From a checkpoint of a small transformer trained on Wikipedia.
Size: 8 layers, width 192, MLP 768 tanh GELU, 4.05M parameters.
Architecture: LayerNorm after each residual sum, learned positions, biases, tied embeddings, capped logits.
Training: a variant of SOAP for these matrices, 149M tokens, 6067 steps.
Each number is 128 + 24 x the weight over its row's rms, rounded and kept within 0 to 255. Layers, rows and columns count from 0. Numbers have three digits each. The size before them is the row's rms in percent of the matrix's.

# layer 2 attention key, 128x192, rms 0.0509, rows 0-67, columns 0-95
048:131089124122152109126156129168172154155068161122092114100138099118113178115144119105117145135145114112145075152072122124107152138143114125140111129160137134121145179123165110133156136109118092112145099146131117133116095089098141116160131137123117153118087117143120102129128116135201150085
046:147086142144161073137092166119122109149105110125139140159126101120120075136143128142114160149152122139089077137099137109098139093130125141094127152144157128137152070140137119124120152111130152108148079135124119110158122130120165131100152174090175136088118127147130118151129160155153125142
055:149130122176122129181136130121114146120087133166185088117110146103138098136112132131123101124157133082101113139128160084167143146100159132133162124139118113133168152131125155198130115143164115085141167135182145096137125180172158146113130105112138115099127132149117121111113114122136144089
049:144123123119123097133118140084142131133126145189145111108109107121166141174142151100092117104133140127090079132097126103127127150094109124145102132140108119166109131173089148159128132116135113119116098112170140141125136114122103087085131079159124129120127127098120147123094083096138161087
046:143156169153145132076090165126151110104165094133096156158174133133143106126151160151097212133136099138180121156111109165134147114162140167097127152125118121123116120132111109125140140144109131134151124137078106149099156080108136151133115185147109153114130143120136138169153150167163115146
050:125131122091104135121114116109119135157114138118147062099112166089098116158058134142130108121122126151152113123124112108108087182104116147126149103103086150125125165088114181186130145107136176090106141112097143115070120154116130145107075091150135109131123115137144112130139086099111154092
053:130142136184136109116148148117119101121113115160137099142146113071152142112102123160134132116091122086074106102155140137104133116094147142139097162139147120139160078095121137137132126097144114063176137124190119106144149131160090121116135147150169139111115141115152112137113122110146160122
057:133119136181159132125134135173147159126102125157173131133136139114142088122128143094161112159124114122110096134136149154159148119091158099120103091143125113128116094143155120132150126124108117159124126171178132068174110121144127133145178164092106134180123134121116144118100124124180137137
050:130126161135158115083089197124143124168156150171132141145121153147113159148137126126124144145118130093165169097128137144122150117139165094148098101114145137135174104133119131088148131110138124124194116130120073086102129131133140135152128144101163142126099140086107076132134080144157128169
062:101171168165123153148142162147080184121096145205131131126155161085139142132136111117119087132130154090097101145164141108116125120070147105149136123153138146118140085113130165143119151118142124081162155110194137115163152171149128122123132121135149160136096135126117116164103117126165155156
048:113097104153160156149132122149189110144121128144152133116120128108151087146105152118126142110156200096103122148123135102135126113066174133139139114139091140142114128148090113158120082184140114129145106112134098144110131110160094060075142122112145151116091144100128105106105136146127125123
049:120140152158117138125097098121148146126108156120104157145136119161107138086088102127129135125137105154138160142149098115141151159175104073115110162111122129138113083126181111072104116110104153111142105187078115152106108087121118154136092128110093121154123105151162125179089139100137114194
060:128126102125125098105132118069133091135103123104108112110111163154123090118115138125121105162145109149160177139166110158160121138138133148103159136069136121128134117175174146095123132158080142136102116115151144142116146117114114140107096129112166106106145137168092131120141123136128143155
056:177147147135144098129139136133133149144123118090090095089147142148124084131100095122096108158150064180119139119172096132149110151138115146137163153086130101132130157091133127129084122119142123172144116098132147165104131081162108126119091112139129063141114149126155106109127142111120119156
045:115128172111162120094165156144093140155146143089131131116126111170157148117125152130133103104142156144088155137166129090121124118151130169145137092124115060162096147135106082124197147178120122120136068131118124113095140114105098146125136136098138162096099096167146085120107124129102138111
055:140132081089150159103114108092139065105113115116099083157152143169129113116167140110128131102104088155164149123084089130155105143136122131170071114081163144137089142136163125107125093158075121163153126160122128158185115118122105115111109127117129132162108101159135128163137126161159097105
045:109135103139147129175143131118097125141120107148111116144131140122067124103120109159174051102164112165187167128127122125137105122143155180159143111154170085092137136095117139145104180171112119111148128122108117131132164129130160129111085152141114104114129148170132149093111151147124117207
056:144117109113127114122076142144136140139147099098110131163165147128073125149166115155101095145123121118146089136165128141133134128132111105138140190128115139134133150133133140131175125161093114149175091107094126157122131121091123177159081160108119141104117188161181130149187150154157119148
057:108120078154119115118095157141107144104158085119162137118155079077071124137164096164138114177122116131126137137134126154096133120102095130139102108123127110136132103120139148086123176130125164095192110103154117108130113149117118129156137118130132116126116140128108093147144103128123123139
055:105123123147134123140081181135152167108114133162134110133113106118123146116166123153120129143154122134116101120143181141130147097123132096128098122150126156145105069163128153108172164107132153115189107139153096104149143165134135115116129126125143129141125119129121123141147116127135102148
049:138127137148104117119174108078110070146106177134125125102129128170150102073082121118128088123151093144114183148145131139135114186171137140146133150103108118106144148165132158173095108163094107183114144142125140136150115154158110104083133128135108153149155104101128167115118128109104106121
062:152116119112099140116158097125131099121149158147093131121136100131128091117090143102147133092134183154131140132174139152135109174129143123109163127116129123128127144126134127136138138162127142117105154122125118147089148131093137146112130081164155130124149121133114167086136147110069135123
046:090155171106105120115142101075150156114098155068099045144126111121139168133115117131121137066157159089114122161135151095166115124123133117140143071141081115094105138154074162115130124091145140075152110140135171149145101135125108104116159138137113145097131114125132133097152138118101120105
059:110141143097143135158170149140146132144096133150155122088146141121140116139125121116095085100115146107090138158120139108164120128113147150175162137101137117144140167149068115178144131159163117145126129110150106121086092133150136150130109128094106144103128107139117113083061120167091157113
058:165114172145155086147121087096172095120114138096122140088134151124122090157083161108112125123166124151146173087093116137171127147123107099131144108118093134150130113141133093119134137164099137176138114111086163162132117112114125148106087111132117085122153097164132143135146146120142095111
057:146086146099154146120166105115127123165149117079107121140136134190087114128126123128082146135153076175168169092136107170125150158158099181150112128140140115133149142139142130122132157142123139192121138138068134145123156126111136118112091099103146152130133143165122139092191136128150120129
050:112130105140138093111105084087139119161129069137113090141072128117118116100092115093165134100147147138124154108174128140116120112173105138122152119116124120128136172139120143132119160143133167105129147084119112114092139095144123111101105130164157131193128148139117116171118161115142117151
045:110146111094135151141146083105071129118126171106157150169115102111106131134091139100163181084151132122122155157139141144139161126132126130154107130127102157133117128148143151141107104114128153112128126140107139128121139145162138110095129106126093107159127155152121127099131142137113111091
070:124143119135103097119121108108083097111145128121124114121116147122143124123099120110131091160175144121117154146165122124132130140123144180116160121092192132118131094167121135120096162146160170100151115103128127121081142181130142129123107092129208110087147126119139142122121130124110130185
052:102155149164121165150142155124133141113129173125149139083106109121128142138141119155069144103160147107099108120125126122152128133093134111159116129132098133082108137127079176136111109094127132143113120129141087126136143177169116099144170122136089178102140107131111161117120095120116124098
046:117118116123124116109103127118122155128104114099147132155147136119129125129160114143137104129145102124134131151111113146074159112124113108119057088140151152154114120136160103103138107094100106114142062156096133125151143083162155126145131154094113120180114147117112091144127128125168134141
054:131114190153116106118146106130145176100138095168136110141154131108178100145143103162138137113124158102121092151131147082100137108100155116094135155158114120159140075129116086124135097122128144106115123121141122087121092168166106118059187120131126098161108119105115143139081108125135133130
055:138091129121156150131111100097183117138136163083118144107095086145149099147139138147109177145148142182136150130121120131134114173139087106142140115093127150136124146104121161130152124176144114175133107123091151138138079109069139149149157142161107127155163159127144155111153150122119101104
035:110142083079118155117119109116105135126130159106076150098145118149116115119155120105122089119154145087132121115111143087119127132117092159156177093060140175135139123190085147134094120121133086137146130148152088163084105107114142097103114126089111156111134117141161089124143146133073144073
042:084135147124130073131159171107120117146157132165148118101120145126140156110132116132136124116122147100124124140143121075105148135141171106131129139149138125093122119123141163133111130140137166073115123152161159142100135140181122097121146149123148092064110157099127126114131138104105124128
043:102172130123121142135115150123140173114080106177164111158101168102124169136130121127129118089136126080081090140152129114162126082099169114138126131141109139120114091123138105102143180086135135085155150131176100095117128122159112124151124151115121135132099107114135086160106108126115156122
038:130070098113127067142093107080107086133160128052116120120092134094120116112113101122134095114145119090125125126107111120125144096127118111131131091109152116124165121103102150126141167119179142109142101108113124137106101156128130104133126098132130134077153145129136093065127157061125105128
043:096128107152119132138132154122134169112136144131125139155121105096092180153174126125162114118113160100114105167139138147087112092144092134134152150202134147125155111124113116112167177080123106101130145135120113094127149136139124130157168097165128125169138162131088157118182130117139146141
044:106166134112145146108138164115117128145118099145153116117164130120120141099149112154065096155117085115104125108160123126166141116138148130153070115135137111091142087167157131121118126118113153127190126149139128115139133143183104127099110144078146160138099135145121115150100067156143143122
049:093148121142150186095146152104114141152119141161150155133179120149110143122137122155111135113143099139136147122168118154101149144127156134128102116220134148142177142142160150129141145137129107146156126147130078083119118094148119151163109121130119141199146140128112123137163125145156105144
048:160165133143142136155123109157137134139157134089120131141113137133138100174127121156114124121114174140158166153116140111172120160155080161152221128081142144159140165132092128162151105174137104130113158117164157144107115130111134171139176133154114131122137113140136129110136157114115187071
046:120138159158141173105130136101150088153137088155134110135121143151151113145134143107112166134085116138183186129080124148150162130111147145140067112156137127125122116160162139143171079159103129170122160147142139104124104093163137113114099151108133111122121099127143094121107096196127128106
040:151121123128153130134186122140138147168108124140142107117142155146117102162121170134123142136134139123116117154114101118156148135146159101121097126141079082139118164127124120155153102137114136118092136129129153134117088140136121128102150135146125146105127115130158126129067112106121138089
041:133149103079182096158091080132122173130128106068117112129122128100141139167141126102135119091100154153138100107126116089119112124136098078115146117098115118110119160128100118157106137129117115136072133115132119128116076135122160112126113102155088133123124114097125149128120114115112109080
047:117194115159164151152177144121134158123125130202138151110136141140130158132154123126105117149124115103114149164188114152107145077140125110112107181172095140146133129119188125138131135113148106115145142188165128133174152109157133163154098152127112116134093141151118114121100097115097147180
034:135119094116124180151142158129137148091136131117108075129161138104144123207122135141094146148175135099120119113213136126137115113147104139122102098128149168105131124142106155091150148118136113108188081108110132126104149111110129112136142091119077157145124135117134141142140091123138098155
049:106146128119111138150126145139087135074159104148147128122141100071087145100141112126142114103107098111121068154143101135108119082124147119087101126158108124101137095122130115110105169100140108097109116146144124105145149104140108110133133119113097135107112142143073123113116109131091153146
046:126099113124177116132125096160149110139141130074128118100100100128119129121090101138085145119154169182170130135072126148134122149140138118101170155120132125144141160123091148149147124143127127146152091123068149159134106107095148127117133104153118116149139138125134148126167138116142088100
039:141119109084139137131116118148102163144205114134174126126115114157133127134115112158130054135146145132137122129114129108072116168150141074128159129105092104125118137110152112183144089144112125178116135148126135137084115103156116121121170142148099149117148162134136134134097115135146167092
041:128087108096136109130058111136120133148085182085112148122105133095088138148117122138128158121136120163122102091123134132089098128111128121160148141139157149107147121076101127111106131155146154126124131125134138102096118151082108115164149098132130130129138134082138155143170142108155081095
050:062163145165150134127148184114115153146142103129133108135111138097106169128128123135113101134141134127112109149161129156098132095128150142124115129164143130102124116125150127113103152114116135079168122145143127086127097132155126125152148084117172123121111155101106124125127099136106109165
045:089132114117087141155178146078080159116099076163141151152119128119143136118135134141143111144149091117105086131159136110106148105125163114117083111157131127101130088145142172112148172083098142099174133136128122115114126117162134137125125112081092145111082122123110117118130090126147122160
033:100135148134163056086116096156118098104107133129132128153110127174117132118131122112134150111134123102139109075083110121108136086125119131137158119083139110141135132150161136115128184103126131146093127096101143159161100151112138113120097137147128097114134176131126152140106094145093125131
040:119071127143151114089138136107145083145115115144150146133171097158116126154133094125079146141141121189126171125190108156142140146099120097124103115124117141165150124138169138135153110131133153151176103160084131127124127068103124145165135100092130143169138145113135122096162106139160100146
047:149097109127084142114130100145131139161139118118092136096127134102126107126126122144122131118103145110099076176080112086165099101121098130138163115118147088111107149154078105115097112129118100148117146104142164186106141140125139097130145128174101110094134109109117173097095159127070152097
038:099144141113053109090133152135160152081088114125104114114124115096103144110153097147099131129167118103115109144155150141083158071115166153133149140148149139127138123114166139111130159097151180097150127148170151132146123188175123118163147098117138138155112113141124119149142115103130117118
039:157101085137135108147138149145133143141117084138156136107141094103114167106146131144110176066168133135168066144143155129103109076077149114125107151148108143154144111135112108130127110131144106081154089131147150128092100153143166144101107157081113131114109121105104091145159114149118113091
036:123118152167159141124146168132104091132077146123142105124097133132134136111140136132149109126216134159137142148167116170136127096115124106152108122160166136134128147154142178113152144145150170111139171145086143134148114135149149132100116095092131115139129123160111092159135117111177096164
056:162088141112158104125086091132171102136134142077142124096112099146142103142127137119147139163127128197148156102099137141131159163126119132145124116116121116156148140155115137136115142181106119203150106133071132133138118098093148124122166127152113132161198137140148146125152150124164095125
050:088096098166160128106125137103126111134115123093142151126124135147102072096158149112147122133101088152145148144173109220103141122136137112127075131141093146126151114115148155114157145133103131143172143128089115114147133071140155153139097111079139097158128144121098102136168148155119077174
043:166197124157122119153142136159120164097098095137108102137130131116140176131145117107129109146107166096108099131125133127124103067123117116119142132150128117124090140161130091097082136110129137100106133112169151129138139176168162089145146143122129116097116157139131167143106128155148191123
040:140141164109133111118125098117165108134130171098175137096092119150150098167122143129116115118135082140119136116108130104137165135157106133122132107108109093143128163119116135178098074165125134189122108184146169165142110137100101104106126138148060152136172134147153120099121123109130146118
040:074108126146100117060168132090122171140141119106151142133144136173119150091123139123134111107126118149111134119164126189106168078126154128129115091150158149130137134132138136108127148103086134116169164130103086123118125139152133132119121138133117118139121118130108095141157104139094112185
039:126110112127117107144135159164115145154113153080100130086123108052139167136101132140173126138119135147136129121146136105134098107131138121181118138140145134130154099099090102115096136091146095114084130107124136135131129156079112095167156107125090132088119111104082119121123138108111100101
151:128121130135123107135138168121079161103128160172117148134148127105167114145142127144135156124134137128131119088122067112148150120126090094148123152092114157135098122106125121113146098150141129120164122127092144121151128125117129114137114097121109081091111121117170133119122141108166105072
139:114136171117114103175143141133144144091077110153154134140098149110158134113120162109116102152153110156091146133114137144160092147174077114134135141133139146110099128125140144162079132089123118126148105122087084181116136109141120130107143126149111105125129147146156177139169118156122128117
133:187114126112097096185143148156143142134139149160110101124112114124099132151111123153118111129134128075164179099130106083155117157140118131151132088114121122121095155127088109119141165154119106147116148168134109130139086126126134112114121123138109114134104118142119118104121114121100115074
143:081117160151146150128181109108091146150149121106147148141108093133142127137115106143143154108115101137132128067120109129170145137141127082108135138115153076101135130116151092106124122094130164122140138143131143109146142119109092112131165130119132158134153133121123107078122099121151162129